config = dict(
    n_kv_head=10,
    positions='rope',
    rope_fraction=0.5,
    parallel_block=False,
    init='uniform',
    init_std_qkv=0.0748,
    beta1=0.9,
    decay_fraction=0.731,
    final_lr_fraction=0.0,
    batch_tokens=[32768, 65536],
)
Each number is 128 + 32 x the weight over the matrix's rms, rounded and kept within 0 to 255. Layers, rows and columns count from 0. Numbers have three digits each.

# layer 3 MLP down (transposed), 1280x320, rms 0.0919, rows 620-706, columns 0-79
065112082130123138149102147095162094107130118114132152143131059118135145083136124053124089068089112109105108176151122142136140114096133115103090152118120119112145130160133134137139140113147173108160139142115120163121107043148100152156152136
103136112160115140155078099170148116182150143071149099131123099089126150124097143101102104110120109063142155120134175159205061126158156186121140141132063097080154114130175109107130096152169146168145124204109139072036160186115109126083089175
141130134138108137135131141154104133120156128050194137114121084064111088096124226172096097149129105134137115200171132066091217099139179138176087118176091169126133071183160096156182100120148141117098191209144122128093116164171068097134137123
109136113158083110132138166121173142104174160156040140177127176182140125180106123138181126095110129100155144141113159126140157121106130177081075082137122130086132101079163139084127102112105118159121121191122152146123101110093112140090163104
095148153131135151115098124092147123115166150218108154101166112137139097072180108138112136149146098134185130117097141105157155132134078133144153169118094112111149198124171134112094088115132075063127146140109120156084115085132100141153186081
148134070166074149083111137121137157093146137179118141166121108137142188129177122140211094125176121116161141157120086097125065101134102118131171137116170099071096117152110164114165116101145153122167151173159158138133129123122131116155128118
130141141073160135150160121084053045051163142115089094158197127067181086128155170174124161138175151115120149114082163128145127143185076168085157104135135142141123166149250124167152123160115165132126107173160099139118119134111133150161100098
063174118135131211091119149128100135096106126119099112127113176073234115097177067200103085139079123093101084154117127113157114148086111162120118156188101127109122122181160123146122149137133136138133126139110176129103075149145053091082076120
163122139168109171133133117091158147127189116107118209174090111122099129101140083135131166104106158090081105077179139151105172144064119101168118092154150146125148076188115078058074146107218127119139093051165088155139163083116206173143137048
120136136125126121092120106153146104132129117127130184142116178118158121120101110120123157150071158098163175108126109084097137088112196140124164100130108120113157117094188110137096128120092151085147131110113110109135138061133174094119099140
131096119140146092236110129097090093142150150166183090172136098151075141168142150120083156086079136165127190113127150140128148108182118159175144117135196118162167109140120088138095114079133157105128153082141077131150126098179100092122113138
150068131128091084100109114082164121115159053126136155126099130148176185092134105161111072138122067130118089157114098106134127120098163095164111150169152175061172106181167155126157118126129148139142140156122203136082139114152085174160155140
145175151139168175128137158107077110121115142120126158118144133096202149134097167149130124128142134163163129104138126184092098166114113134139163143127097128123110114152216140178145116128153154140140163170121147107112127140113124146083113141
131073057111153179143157169081140077089129114142160177117130112099134159119103144127071082111145094148075013147176165165115110124095100088137131159107069155086122143192124150163153155117186170158142156143133168139094093058120126126148149073
066172104164074154071116088150138093151140137133131115116166157114201066152078184122127139121098072114187152104087068137149105087095129093131206102118188153098140139109081161179105154094075169090077136129104118120137117167093130126138133106
129161203134147167128096155133118106144099144096189149118151115135154087138098092104113134118134119080047134130114096185132074082141160124107159079095142092110143153127123099107129198104097188073099161147158135104132117163113099083111095081
102090139137124146102130066167115137114172074164084150143138107161085110097170129080176104133104117120086102107112087107131148143100139147181099124123186082123108109146130135132114157143155168075184126104138141130117068142092165110138149078
151099124133127116120110180160178131141115119085126149175091167127136139092129128080243091143128127131157118120130116092133110161145160146131141140117176132113104179127105112192101145155125107086148082171180147118108134121044136109099126140
150136162082066172149137131115124139165155201087063094101097124099096158135145132101165190067089120090148160112142101148152200122072120141083032175132126095182137152112124114130183162112108165155147129090151140120166124138156084147147178136
125108133091131160190106158136138166123148101144159129096149150106171182070143135112059158133141136181153107166167122152117153109087114103160107114174148112134168093121167139215166141119144167149090156135100106130085206167134120088085105116
048148181138139147126114094096141152100143108104156163126169094146140134134149149141116147103153151165164143136104142087118168127125155122177139140106127125118155115112119130117153081113112209113148083143128113187086145117136123111135088132
189192142128114138129153104155051108120184115136172161144165106123127197118135153152148178230188083097102112173160171093104097136156154176093100171069076163138134089045125150104129096205093125127117078074083091139114114144185131188109090217
136116128069079176145195160089093129180153152084152176129145053078105094159088143137157168158167177145077115175117127143148152082147157063132139118209143131099130129172040096151087107101180072162145123128083109163179163125157087115113162163
112059152123135159164120139095143175125150093118111099177111114136147133106153158137140154114125122097199129092174136168151094150097187119114117140155147103133127135153130145175079119127159107154143151111118095113131102122144069128139197089
083099110098155169122092111098133078122081125136106094155146120134143134127137140120165122101124120104100133198120187084180111151134139143131102162168141104146077127107155115057107121128112126117128111119110183099068098134150135149137139158
135149069135065137075124138051064095120147132126109128174092124143141134195188110157116120118128134157099128134117103103112094119068132097127104121128107075125134110134109129167164159095115111125126158118119143072180128093101120094148159171
165106132120129131119145110146169145135123110135125173098144098116133105155075145139105136128097148185113184135105117156127173131150118168099130102063151120133214146126073087132140121127159118106128139126132167138167160098097106134168178110
115181116164129149147129122161130121136101141131090096156140089125132171190110135122165129117142110103153140103121118134080130139078109175175129125183215169113157052126155137107120115126138165107108139107083130143104151174169089115124108095
142089157118076104142040144083161131160171144153133099172140117206107119138133208129106091136094077174153127172157137122133168133123115154219139133126162111155124104157173158094180170179097137131172130120088157096149161144123156163153179108
167096104134101165156163112094162105140094093179175125185122082095183167134102102162141058125134094173102096135171145177075099097085100121145105102186137140083171128166142139111077179148119158124101150137102100169091138144131089061133120147
144111126157097105170092134127096150067160116084091176154127197205102173107118112157181156145155132147097140126177105099142093114168085156135083142156096114179122134165188086189093134095165122126122140171092160040110130142128125155118097165
150176142132157118171099128138116100157087155070075083216162114109154139123095115100141111056179178156154144113128130163188200102126136082168128094174150105139066062163048137137123156149140104177122148117083102118092165116141114094170153096
138118099114173186142133166097170079102136147177179118208163090096154137137125138076145070133143116152116106134147160135126113116131118101141086082145094137082154138197135184147132143164163141157170112116139160125140140134140097100125104116
068167142162159142149138150133191089156115119190200100131123099087068128185214176121104104106157147134140134139139108132104097145114132098180115118166138093101099152094168200132143134151110104108139117108091130129102109154113113158171108149
150157115094159148176121152064132135132067130142132144178102092117173157177130136049127124142136101133096067160183110122129112133123123124103122126087102130086125165196116118111152193129102125121142138149133145114129151116109135141140134089
148158108135066128097143150186112178172163122178097169076150143180159164123107162143077132184079076152085105163044089091160162145165136135125112098141111086146158071122108112124188138120133146075105095125106203100145148135105139147067168184
130117095136148137136144125094097151131112143194121185150122098054149152150132159127169113102161115106131097095177134088138103145079095136135156169124094152116098196138156129112119138151168103184170105132182120180164165147146114155122164114
127093126082050119165116158155124162157141151155117142122080131189183136107162132149162123091107106128115113101158137058119148109111141105103160072121142108130095084155146157136170132136159101090121199127095146157084118157106101092110095092
123167143062109092116160110116157173034120145126102134132087154102195110142153199103102137171121190199143111092116240055151076142200114126110135137101137139161125139156128099092115124184160155128083116115190132094143172086143077135100136126
108152119192154073173131128158156086145120106098147101110061121165138109116169138089155098141105125126139097101161109128104097116149129152061135225150095122113076170132101180111141152154120104144100093165174118166112110089096092127112156068
118191155136104133149139119098167114133091152099058071111138175154103154112154187059146151143126128120177108124146135132141173156125177140166123171129138191140147146121165145095169150132074152092175164147099107105098156092112172106131189120
115155093134095180166128194063104141121085085180160138180143121073101124146167120161085159152053128146025090128079117187112151143126113154151122141116123065069152088136114166090116133102106149134138159112109132146137122167106086152139119167
100130092121139106130138119098115050119115098092137083145115093089097116128092118195131162139127175148117136096116113146094116115158093125182080140159123166137160102128107127113084126109125190084142113050068144154120173131121181119166098159
108125139118089153107108095124118193161146133155141157143122118132153093071136146111164113096092118092130187113139150125113067136136117133130145122142110138126115156152125127093113111179160167106145174203096167127138115049106143116157170104
091156121094176083082148099172135111134165066166055159085092160109195096098166115137155096120117153061168103091137124120224150156145148149155136102095069119092099150102128170159142166163110116156142131132131149158092080107151140179120146119
147108176104150129151109104142138196161122106115219125129166149097104151132163159157066133083163153126152122160127179194178163125129095163170137108130129125121121135135150122055166136088114106140091152099120135141119166139107125165123152110
092136121156131118110122116128088126152072125118122155117111141162079162198167132171111151127089125130114095124157175115111197166198102140129239068152128157122158146122106102136190092141103095111100126178086149133134159102177164129132091167
095148102157115134150136131097112151144107133102097167158135096106116147152145125134129141112124109098158098182111163142152156172157103062128164119134123095103145111194124168126118146115136173187132160119145122086153110178130116164108074095
077199146115134100148118091087159120132072072087173157113157143122203167130098128150114146109140107101096150111178150141161126179135092128104134101084136088080129105131194161083132148159121125144138086154105115115089150111128147104143160138
177138124149122219110122177079126104160121086112076133174183114194106123116106091129173151079136076154132124127150178160180111125143090085107157084134126119101142122159131147110145173101155164186112155205164165132198104068153116162124125182
133073131167096134171159111074143197161129059100123095122167154159194110149104127108118073114131146123104151101152105136145154091097103148098155167122160110153171104145129201160186101116070095141082094088105101172087080128182204194108109129
176109089077137122094114160121161114100117155157108150150114097131103133181134147126092110135126122144126047162132128150124095162143081089153139137120141145115139159179120152119155155158120175140169111167140157125116153093136133098154119119
134116223144124091119143119073128143104133141090096128116136146089174138141135163117071026143110163118222125087122161146146157114132179116158157130216212084104179124076187156138167136049174110121158131092087141098078150198064120123107143148
186148145136118191142166110125132083122159173141119102159209124059137102109042132177092138117111159087161123153146183141101159164160107095083151128189121141192066134189178091073114087147108099138103108071139096114148091126131149093107093106
085126151195061127147154180101182161167169167121149127150121174117170077112149105121126107109166129136091085106103136084121140095104123148074128118058086182183161135158113113109136138158130096144108169101119096100136149086047124150103122120
159150130096118144096084152080127176145186100104182079114101126148141120094130148125126056091092086103180128130117152178114121159234201119194096114154125124128159079142126139087134150121077119188141123176134159099137152188133161099086189117
143147151115177174098084130147181094149155167157132128176131129145143081099124190096099147089142169098107081124117077159132141144107078098123143136173098090101137091149141131136170102149089108142151173111101138109047127081164134195151094093
082158129129087149086096156087155136087144198132113158053080088206102173135170128188085144157108142085122140115081118125119145134135143134144083098099160171107136113089166137142068117084133179143085111132155136054134089141104192125125115086
094155091099102179164118080145193138103114139101133111160134060156164130083084167123101125041097183087174096126101115110067105065184109160182097123173177150203156166109082136092125142079127121115184130130164177083120136105204046082134122098
115133178150102143136129103154147123165148129135156123111112135159158110188083185127110115087162116112124147115142146113120097137179143138131136202171119175116087142137121155101109102154114181075141100101069106139134153099148110105124148133
117117075134071147078099093144207113142140087148189118167108136175162084118182115141090106126149155103157144148145131086138133144112110131125187092160089163153176183169155171116172139148181147136127162140115096078099107137078147099092119115
142107113094159189158135150108121121096159166140133099114094089082076131127142133093106075132141126134133093172167103153172151139122115131106166130147115107141160142193166140151135163145152115135160135176137138124098122113115099157164138131
094119102129081153147164141117108104110149147160123105148134093173076090127154094081109142104130141182139115178192189122131158099166165145149189143143147104097128113168130192150072168140113158179100141083136150093079122139104089151175162125
067183112061109120186077159151142124106068119206126120159107097135119080109090095160130166177044151167098095130128170061144147139142151107128094124101133184163054087040104184152128132101141119110117189120096106113139097151109118159124056127
159117145124109121138135181148165156141133163125143106139131153142165154153138095111118081162092094129151116078127157113217170132071100149150136153098164109120124162166133137083068164122100128134135145126139114125105088116148078121104081087
163128128130090091087166154121159213131147132081110128124080177063230091120142072173130171167175134118124144133076203097075108097108143177111138193069132097102145095140114090177084125220148154137137115094171122114151136067171108070151056148
102131207216115174131116129098099143093109154141114114103125109156138165124082144134095147154101100109191079103111129133170150112102159068066142160111097148148073141171115132106096204131129125135112112186122163185149063131089088200062211153
114136145120145107208062152139178144111162145086119094179140096147142173125142123126138120127142128097124166105191082150165126116173119117127125171162138109138160119191092094194106175122116164114122129114085080145071130092120109101091135139
154128132129123159052131205109160121108153152114090138230091099154126131108166145061144094135147134140113091134158142064100109157097127112153134162182097106158174138120105154027108133169136070118156162147147149154152120134122094126133133123
173143184098105136100110140136168131146136052201114158160137156075166177106071077107055127094122193077136120081042141071154143113181209088179151154067131191120126119111123134088089148146154112187034053119171080097115109139122106121146137075
064160157146114165176106108099109107132104143149183161196175072079149144214143150078171132155153146168116174092161126113054080112113160217146128132151191069136111173138124139092126171156089105074101134130162098167100138118132149130160146139
145133139092101185065111104120117194120132148126090137074150115129130095079101084160148111113134120142104187115131181057098147066100190215139181182040070144157125107161125150095116129107086161130160077103100141107071083139147176117081103122
127166090078153114116064193125143121074198112145180125145080110179145201150115083233156151102144102211122129130106162136070068079176156095130116141132168179121131136111104137138120088194118084139153103138216107167125093161182174108055172105
149154137146156118140084129098136142138181122151119163207128154128249158064165140094127115109095142181086091170121215135155100104147134130142148154084154144064130157112125099139169167105178213126124137155140136144143094101119095133117168141
163129151124102146086116103143130148090124105047135139113139113164164118113127082097082135116128131112135104106082102089117154137098149114145077130121145138127120146151151097159153055120092084148063135145117149134097077152149101109099131114
103131090111136160144141166091135127130132158154175140106122093086103139124122170116110118095110118143086046145178117142114171128090118129089179142127088157107176140192169139124164160106161197180205159159141137135127154087112130134130134114
153151163111139090211147128121164190149130126121107117151089096137205099092095099078136134081099114103109150098071134124147080105129170152146106116129161180102185147147117071113138173152138148134169102159136162109098158133134090103114172148
134091100143090135165147139128117114133124073086141123116171118143117115188118147141145092151147119095170093133161106089143153101108132104085164126124177084151100133142138152156145175157121125081115103166113110129109114113095123095158128121
104093110068086128137154162086151067136105134109063106130090140203131096128128116157174149136094142130120124076140165136128165139128171117170160105153176147144126132139100130117116099120046167159125083109177127147064085129139095168123127082
120099102131145111102163133173190167080103096131164051134139156139134098128170045125156142079089132127129113128122126102107120069113169143153156097142114120101073102129131142132148171231172176153126146129143132161166101126136081109154106136
096126152072103153200128213091095140140105072121151155161149086116111150156120119165126116114086109128146130119099150138144105131140124153211162130091107092175126174075167131154132176182153098102116102096119115099161123128112113147101182124
151129083164172058117106131072124079119119112112097104122078142157109103120145141136104128130152093123166068166133113146149088144105159100125097095158118178099161092157140177089180098118090187150132103148140158125097138103131072179137092142
113126190174142117122123079113127145117100138210138167110164116113115137143134173179088120150119112128148109171169134112156155168163167136178142167124192132123121104084112121168131182133113138107087142198142135118122118163193079160122183167
108104142107117147139153142155116080131105107113095095166146133139135105128096103120088149122123104141115146115121108140193151139122127146159208172114087112137133153184110159083134123134075155085135087130082105165117147130106120140083086134
133104119057141168151123157103122110165093159070143097182117151102112145119186097110180095142120205150156158081146163140181179116137142144127158154114186143145116134110116107125141103139092187092083110141114117130128084192084131158164165078
139147097137117107113150110152144125054092146127219056135174098132134190090187142097073122129083057084197090098091107166137081134116147135134146140200082092148141090151162092081114149089135082046107108114099109143164160098136131136147083145
084178151096109095110076156139117152150146110088100154150145160114106051158151113117163115128106167157132163117146130092177140128147145168146109109145167156125145129169205155115090066181167162168167088084182131137081136174087137121085148147
# layer 3 MLP up, 1280x320, rms 0.0992, rows 621-706, columns 0-79
102154088143116174127128094156134101135136107160194159193118183082111125138094194150097080056138110125083161190187172146113091139095097099124142154100086146139113133054166124125134165070119135131106169180161096120130096111117152138135098116
140061125058088133086086088129156118081140159093156109132087141130075107182121104159148179126173153130151063131087072161109148115080129137145190114108069108122142110130065138130169115093130153137106063125194155089150140150165114176103173154
133091085144120093106148087179139120161191053151102139118174134096092078146148114102087174140150087124127131116113113122137090165158169134132146105101132206110183146116127145154162126137108136164119081136123149143137173173094190118130164082
125117072118136144120121105165129109120116100109108167158108165153118147137126068136158111149059148136117067141114110198085106148143100187062172067066151112144092098165147122118107137110135146150189051098169151109115180123166103173098095182
185062156115106182153172093076117141136160077143122123163135135136163121111145167120089102128136113175065140158099152095139193114109215135127153145131096138116149118144150127169102150119138165152156171161120176167108119056145116093124104183
157084105158109116098108126172123161101138120130159089104113145072130122104138168110117144071098133094088109157124099109162168184069098126177151127128154084090155124089142121159145160057135169126103142143126119100125203161144065169168172177
119134074143166100140122119135122161167158135162137120144160071131105162180127181090198190097161111139135196169112175168116132172098151113126155131110150116116146137104110172135141127026076081140171155134095167081100135113139135117089082152
093082152120128150139113150130192139112168076105105093109148160084108149146131117158109101110156090128096116124129164155105150073161168078113151137131148081159156119091135152127155126103123129166109083124159101140209164167104132190161151042
100099131116139154175154110075135106116132079162137112146127136078106128140155173121120107139083149185129113137111094179106142130145074126124163122154132135115109150138107091116163142098122117132131164109127122127123131208128125143081119035
106116129172185089075141118143099131110130089107155070111052148126105155085115103134155099117154114122105133072112136133143136109125186115134166162143100157149137154103204154148074179153104125165081099153118140148070074163100131133198138084
150125131190144108104178122070148078094193138116206158130107113127119133170122147126152140146103131135140060139084115093117111131132102122154066117154172105043134068151051129157148116122112130195099158104147116115137118098139152157124114111
184088122184186109150148087145129146157126114141075101103140150111152114121148142140085110093100138117122122113106111105143175122107151145086167115083105176058135143195112130176124127164054132151123123168188129107124134114091112180108146124
134123134138151145149101176146124088135139184126130094164131127144113092174102161195086094077125125127134155112121164158138160115098136122090127069115156151111164171103147104084134130119106137100112086131098080074114128134116122140120120112
128165135140110164127191194139118193132134103132170172082120134072116080117070160124173101068204111176086100166125101161116127134114158182101202136105174114106136120062123126181068117131180113127091142162158091161149123149189117094146039148
110168142153123100110101087169123157148108106148159101157160093075107187108125137106091140168117053093132097171105097131147122107184145157090135105134157202110166128076107099160106120094147102175103111113164155063123087114120198142152154066
096112175156124145040148120113136178145173117119145122096164123118084141122143105162160050135183065163166086115100154119095125146101138110030083141119169144150078116165109135195108129060184172110100152080118085103185111094145132134167103117
174103160116157154154111173105087140111114137114160124166125106105128150171123153094083119106134133146164137101074119186053126133141094078099107124123082113122116169117075123222150106122121119096087142129119089131090167140114161144139087103
085102090132100113129079133120092111128167178103082129152134165123129139081089100172156172143105113149141047172130186202134152106141079151136170153091111170173184130130119134174164140093158221156084143172092126072168242149108161048118170100
145141107120141152148138118184116145126102147137115133146097123065123134155112114120102137142140113154073105123148143156058127170084109118108166120111009177123128031167099102171139130137172092108130181118163134110172142133130124151120137101
176114179158124137160141199121089136128123045120179102123167176178138149177087088143165150147192063148162147108130158060131154124114090164120182130079059123130090130105125099188156165080171169124056074102176129104124180166133076173163135143
085092121140153112143134158091128103162169090128108107125088077071166101066117156069093130184195140159131129104118079141081118183091096147178113157064069153107137115144174154216171119128101130170146109116125145148154185164147145137118086047
180077117162098109082099124106131149208119063081182134152123146106099110111115184126156118095145188114219150200108120148147165130133103136106103066074121058155174161168103114119162153050144137195182171133151087057172211097145116134093171078
104148133146142068169138141137113180145053148147145159168164186107139104130192114066115078093144048089197175105139140119141076106137155096101180124148082094123168085140167143163112122156102143182127088173121118151144125185106106089117150131
138148129114154123157123111159144173098193132095151120131092109114140071133137091139077145131195115142154100154140130134111171117076142086153111134090076152088201142140113162143167073144128066138161154132121139144161157081095109068087082135
078113112187186121103148133104133097139110112167121142123147078101104141116078204152114137111179144099104131106078052126147117078120115139112142163145136108145121085137135120149110143089132126094114163098151125081146148129132172185090117085
112076154110076171136162143149164120116130097141188133139136093152106093136105132106135067172128143156153105078186119145138157146167090119145148157158132147177177145139198100105069115105140106122161168186074114175153149086163148114089113130
160177143176094088086183087127146148101150147088163166131075190128109076087092128149089153138207081122173153146107098113141112181093166104119122148159132056110110193149171112149132144119170104136103111169095119125150202164135148115126064187
138127167189093080164110159141109084097147136204117124143109121120122140117107174135140120131125062138117088201128198159171158172087136107102172125147127112123181117143107177163168181133113144161110153152084199057149157157113163120139153069
145200092098161113089148147137100108104166160120122139111143175098133137083155098157139125160123116215176075208119168092106090165059141156074177093072116112119191183138114104106146128142061182156097172144127093141088149094153091140107181142
121113162175091143129098098100159119151106117137156176130109085066144096091098146103161134160119091158086087151154090053139177165147078181061110128156070141083119136088160109192145158128109156123144167120152121115137184128150103131137049129
113125108136118153177073142124151073148182108085162130135148152102099117076064126143150111091187127109080134142109124119180115062101144173084122158119131147132150099086155121176148150118167129101077174113152090122156110140136168180132123141
113117133147159177142120099171121146090128114099166033150168133073136164160167121113086075157152150194123133151140097149176131100132108130143182113108129159108117151124118150134084118102088129107146080113097107113174225149148129109128033133
233073083147086117109139077114166142089120121128158121205094173110091105171178161103123143182128128155128108105082057173070132153158125135155200155125115137099099100196141137113123179069161165152091115134116070119086119170161082155120120173
182144141146125119088031151164102151150136146096130130121128154098122124176121103125135084137124150166102080139161073164157155132170127153131137180087085120105144172089134097109132113129123131144111124165114120096172162105158179124116087104
121113075168069132121117102169172159113177095069101105093072161142088145147102194082139139159169064129100119168149142137138124151130138165133120050132095159132203096130132116153111151048134200107124078136155113129085193169240172154144119164
175102139124121134127191109117102187107148104104135110130106183113106059121141193059173151165137118169134145101140115111115050177157198198113188106090149118098116099094117141114149092100115116208066107117136097091165155161170138145123109148
145111135061116087190070176115161130174140117073180109152173090109095144166151118138107097140111103131155148129176104196084142115145132052106153142121134144105124145178158120151156189103118059157110067152131125104170122134097158071185101140
107039095171154068148117109156079151113146119120141123122127112101085162156109106182201060114164050166198159152092134159116164158143134189106109158125174133100115092119105144135123060118111160182157096084082161106155108134144156087105101088
118055049133106151197083068052116146118112091139152163149168110092133084128158176107071131143154170115139140112063162109101126146114096100072096107120135141100125097161099182156108178137079138165135049105097107108105157129118210117112162165
177176103131181089129156101106142174168156160135118100146172128069124095115112144148071079098161144097130158158155130100124116109177102174108090129083106113143108138161089131097086141144139081190094084139142083092199148159102133113150131100
144060165139093178137137105098148083123196170135169153170142164176082136152133145124130175118102132103140116108153096148128101167107101118166154111117122169105097106132083145105128158078137158130103110058114105077131085143120140122092124145
168110143140146108141113115090136095168142080118055143150122111094110072092115110155187122108140098125158150196119128132174152151126148125111157158134123125106146125102119121117124086085149128119127113113128162106133146131141154177157089121
143094143146103188199128062165080105100135080095135208197164116149145090073134192109157105094094130094105050125067088172108097134137095152060103125097122165089146136128120130121097156117152165101101109163189169177175034136124117169095104095
133151100143142104110147181141155145101159128114164147146219151117122134121096181144136150102115093179115156148121146093106067137166148161126114104133136087100152164193120123126111144092061155111164167179083080086130088110097100172079064169
127153153086128110104089132135104140125132125169117161176116119086077167124122120108148107082141114152123092121109155128078136135102152188103122115123107079125139117114164155128121121109123156149092106121113162129133171165178137102145123110
111117124166126129089115106119102178130149133068147131081096177168125137126155125175151134143177102158122116153150159083132174158185133128093143072152080150084136090097134148184142087097091133121156116129080138098095140126165108088156111117
110142119167175125134142166128194123118111094154151173152071121083086102143114122144112128147153118066126093153157125118198187083112136106094167133123171135141083135184190167155147130095134165082112117173108173120122104133072143111151109170
165107159159105148111144111090121114167124101149189130109102156121102178104125152152078084116196153139123101080137150093180075131093128141097158107124120091142190118114148145130109139165126099162134096155085179167119098088170090105162087088
107088099143176090086092097177216130171206162118147126099120145108121185095115114104146050101148110103136108116100108093124103062074077120191070109127121110134201141181166138147117106101057097183098112093140151132075136084149101069154171130
110092156128127128141190134073121048120112048138126081099138128071105161096137154121141115050174154191128101127143108151143094112079162139087024124101064205158090097060132152203114210133086110157113107100090138117108080097102101154174109160
116107103126182108169161123156106132139166138126126110126086127113112112129109117124105128189141139093110146166115131065136097131104154129150102149112101104143127142192096122137103134159115142139150134120099125143112144171119079116138097153
153113148159120119148203107109092168182164082166182118174141160063136120115143124153118114142142186090190138151079136155105154184084155022076190104104128105114126108131168091140109094154123142222110135156161099090167089100198076086120111081
152093099113164118102095123104135121135110094050111096090093197097152092128081106082149137136161130113094150164149106149136169161098133204116150111127153155095109086151155087149214104172157115109085160137167120129118187110124123130196116168
096094076113105134116188130118129165138110111154110076112164134089077150154154120144107105088101147147075104128115111157125125100082094100124144133148121193109148103175125105157108103104115113134093196115106159100140125130129163128148144145
201155102132100179124101156121179187106169166059172135091094134106137169131112180132108146134141089137183123141133080070091098151078129144078146042080106123082160113127108147160146162114080183133178178121077138078127161142102107101085102150
112186156137158162076104083155158127078181132071166154094106125181080135160081153056114138111180040162119114146142100144128104107158174168058172093131142091138163207148160173171114138154106131118100109087163074122076150161086141147193171153
116161113137087132168147098088103108123135114131127126174084083135136086154145168136185151090147103087169122143122119135085140089125145108101094104162151161110180097129122169115162133058183237103130134148132156036076118123069144131087109139
087107124083168136153117153153149164130188135156195161125120151136111111076076100098153079089181098191127074139153175091149095097137181107158143130111114151133221102108156112147109126075134088122104152125118109079149140131088067145187106130
098094117167125137107138158151157116178183114106121122117118169128138055098091189072087129179161105154137114213110127122120141156139146104155131153156137127129123187117140105139135079108117105116140128125108104106130206064149149127132129114
130105068130166097108166138145100090165184130106106127117154112111089092102134138115105127161182136140141126130160146117098097134176103109111129148137088180070157178124118113132113105140095091120105101124161116085178143130134079107114083142
110130136157110128162141122156082159096110122130190134123169146109094108154105108109122129136105076109122132094087176144078126120134091142134163137114163151120126134058142139119152152171127083145087150102126093130101130130084152149104145125
138134070210163096099152120164110149155095128073147167167129105116082121192099111159108170090160159139115167098127120096153160071100093106118093131117113155139147150125081188141100145095139053119112146120118150106095098075143174149148131133
152152145164107143139126132091137114069107153136161026114082128098130155151085141094098113119135124190101142132086072146142160105180126171083164158129132216042074140133177181178137115028102157137095167136136182144073095157086203162113106141
133115163107113066148150112125121177112115123171145130059095168141113138143154150124179153120135102121176124156116168142173158153143158096058116092110066082136154144166117158126141154064119172120075060111111111119107156130119139116081105150
154003119110172118165148167155114101155168185210136098112148114090117046108095154163138151142184041102138072089063083106139161129079184165135073114095135155142133128134140140179058122142095098163125128117133090101129206097176112094125132167
215082126159135154250124097154123094096183093124133120085100151134088197153142206069126169118126162132148159135071129139147144161097136088077065070091143193117121191135178132199105079052152101129145055160186134126104135132087144138151151162
127124121170125096134123067126116133125104108156102099171135133104117162161171155119140162172169104105154150115138077119095147146163160115111167104081100119106129109141127228153102120120063098135139122121169118119110134146079194151126134179
087068053096149115170072065114106153154110122169121167087155047126103058114124110148117176104205153099115080124158163113178148116114112135097122119105146127096099154157130136127155116146104103142125100119114143098120139100066164153124130104
118120233149120229082188128102163102104131053142202130154121193096089145118079138100201132120196141144145178108063159134112170120083162110103167188093124169123170115143179127181092142154112144131064052083109153151135163191084188061134091114
091141137087141116157123057104097081142113129116204083097097097140128106146108140100145122165184100141150133160124126134147078161122132163107122146157098154119125147072135143124147157121099067126052123157173108089150164068144101098073081187
105122177110085104164133073090113118174108130162181100173121116164102159087096145104178089172137079183079080120129159138118132096134069104103115125129146204159096101145148123129141160092139147127135116138138157147123104158170216161122098096
169117188161175113177136025081088139122120057161187134068139167128118126119167123150119122090219115173104157159140148177091125116110092109071195135083153124078139100104059143113152096094116161207207118122117113092116118197180107165156125119
136099144164107156134128086165174130094124096126176091115137101105140128154088160138147088151161098131084055121058141123103136122150104143139135114092133129092164124095142170134137099145127148153155139081126074129143154119157129108097090122
119078148128132136109132144129108167152171143174103157174140142135125111158153131102179146078165074091164114127223119171078115137091130176113152120076088083136123129182117147166113158151102128139164110127079130070105105125150082117194119151
088067128151133091137174118094156170153125108099117102131125171133136080145129107136131165136091096138113141101133175134129109170081099143105123075079134124092147151074086150103139114176105088149116125063128119153137152174193138140143116106
107151147141111119120096104092163135182153114178185161169167106130109093147135102156141111131145078150161108139156212138126131130140150101146044090071084097151131158152122143235144144168199142169089122108114140122098144110118234130127137148
111094124138132163141103105122114083107168103072101154127145151048079103104096168144123102129108096112168131142154120109122106063090146134083089145120113131144130139094160130207146130126107118176151131116127157087134160109140165183088146106
134134121154082164186116122080128109069068086133135118096067082120092081157155136144122103109111115125100101156137143113120124086120144103127161109109154126135108096099122176144120144100077131099120105145124084140133131130154139136089122101
055075135157168118099155085116121129104158149081165147142153215145124155118080118139121186145159088180109072197108112103112170112110128158122151140133153153156122153132126127183141102090114153154124160155141081117156124127178115109101111116
175153165104197124136064142126137121146197169142117114090147151095160132034083146179158110030156160170134073129112127075107161130063158137117177147099133085130164084175180147154171180097165174187092156150121149134131155117103163178140100096
114099146152139128127147124091113153189098104116137093125114115086139109137198165147101103141112135108167055128095073178057098128067165119096187114149090059139135117119129106142153145103127147175117115110130155140170139112140086123130152128
208026091112108180122104143094126061087133081084113106172090161130096088093101105084149105119131147097134116175112114116158115086147183141102102090128072129098130133199123145142147122116096161156156111101086179152129151149087152135117091147
084150149159168109122116102178130123126132091143127104131181114144129125184113101102140128164129118178134102159179151084149177107117150098100138134110130086124153111135089189133145151113106164133165138126150138110139122088154168140145094122
120134084070139118099165159140088138161113094124125098209141165045141127105164118134162140060187064156088135171104191117127113111083130213111128131108130034093127115116170127156111102053067156151117091117091162078131136144073093074141126125
130086077095131128189143177095122108144144093129159126133140181121080103114171161171122097129121156132112200124068057144150148101170092102158098158071101088124106090160142129157118155119133165135127072124070135158111152142174114127154121127
082161073088207134142121096144173162109149115093121158154129135129091175147141135187153169148113090116126138134110074080128133081109129078140131150086095131130141089140104189167181133113126111175156134110093095094126137104063143156118141171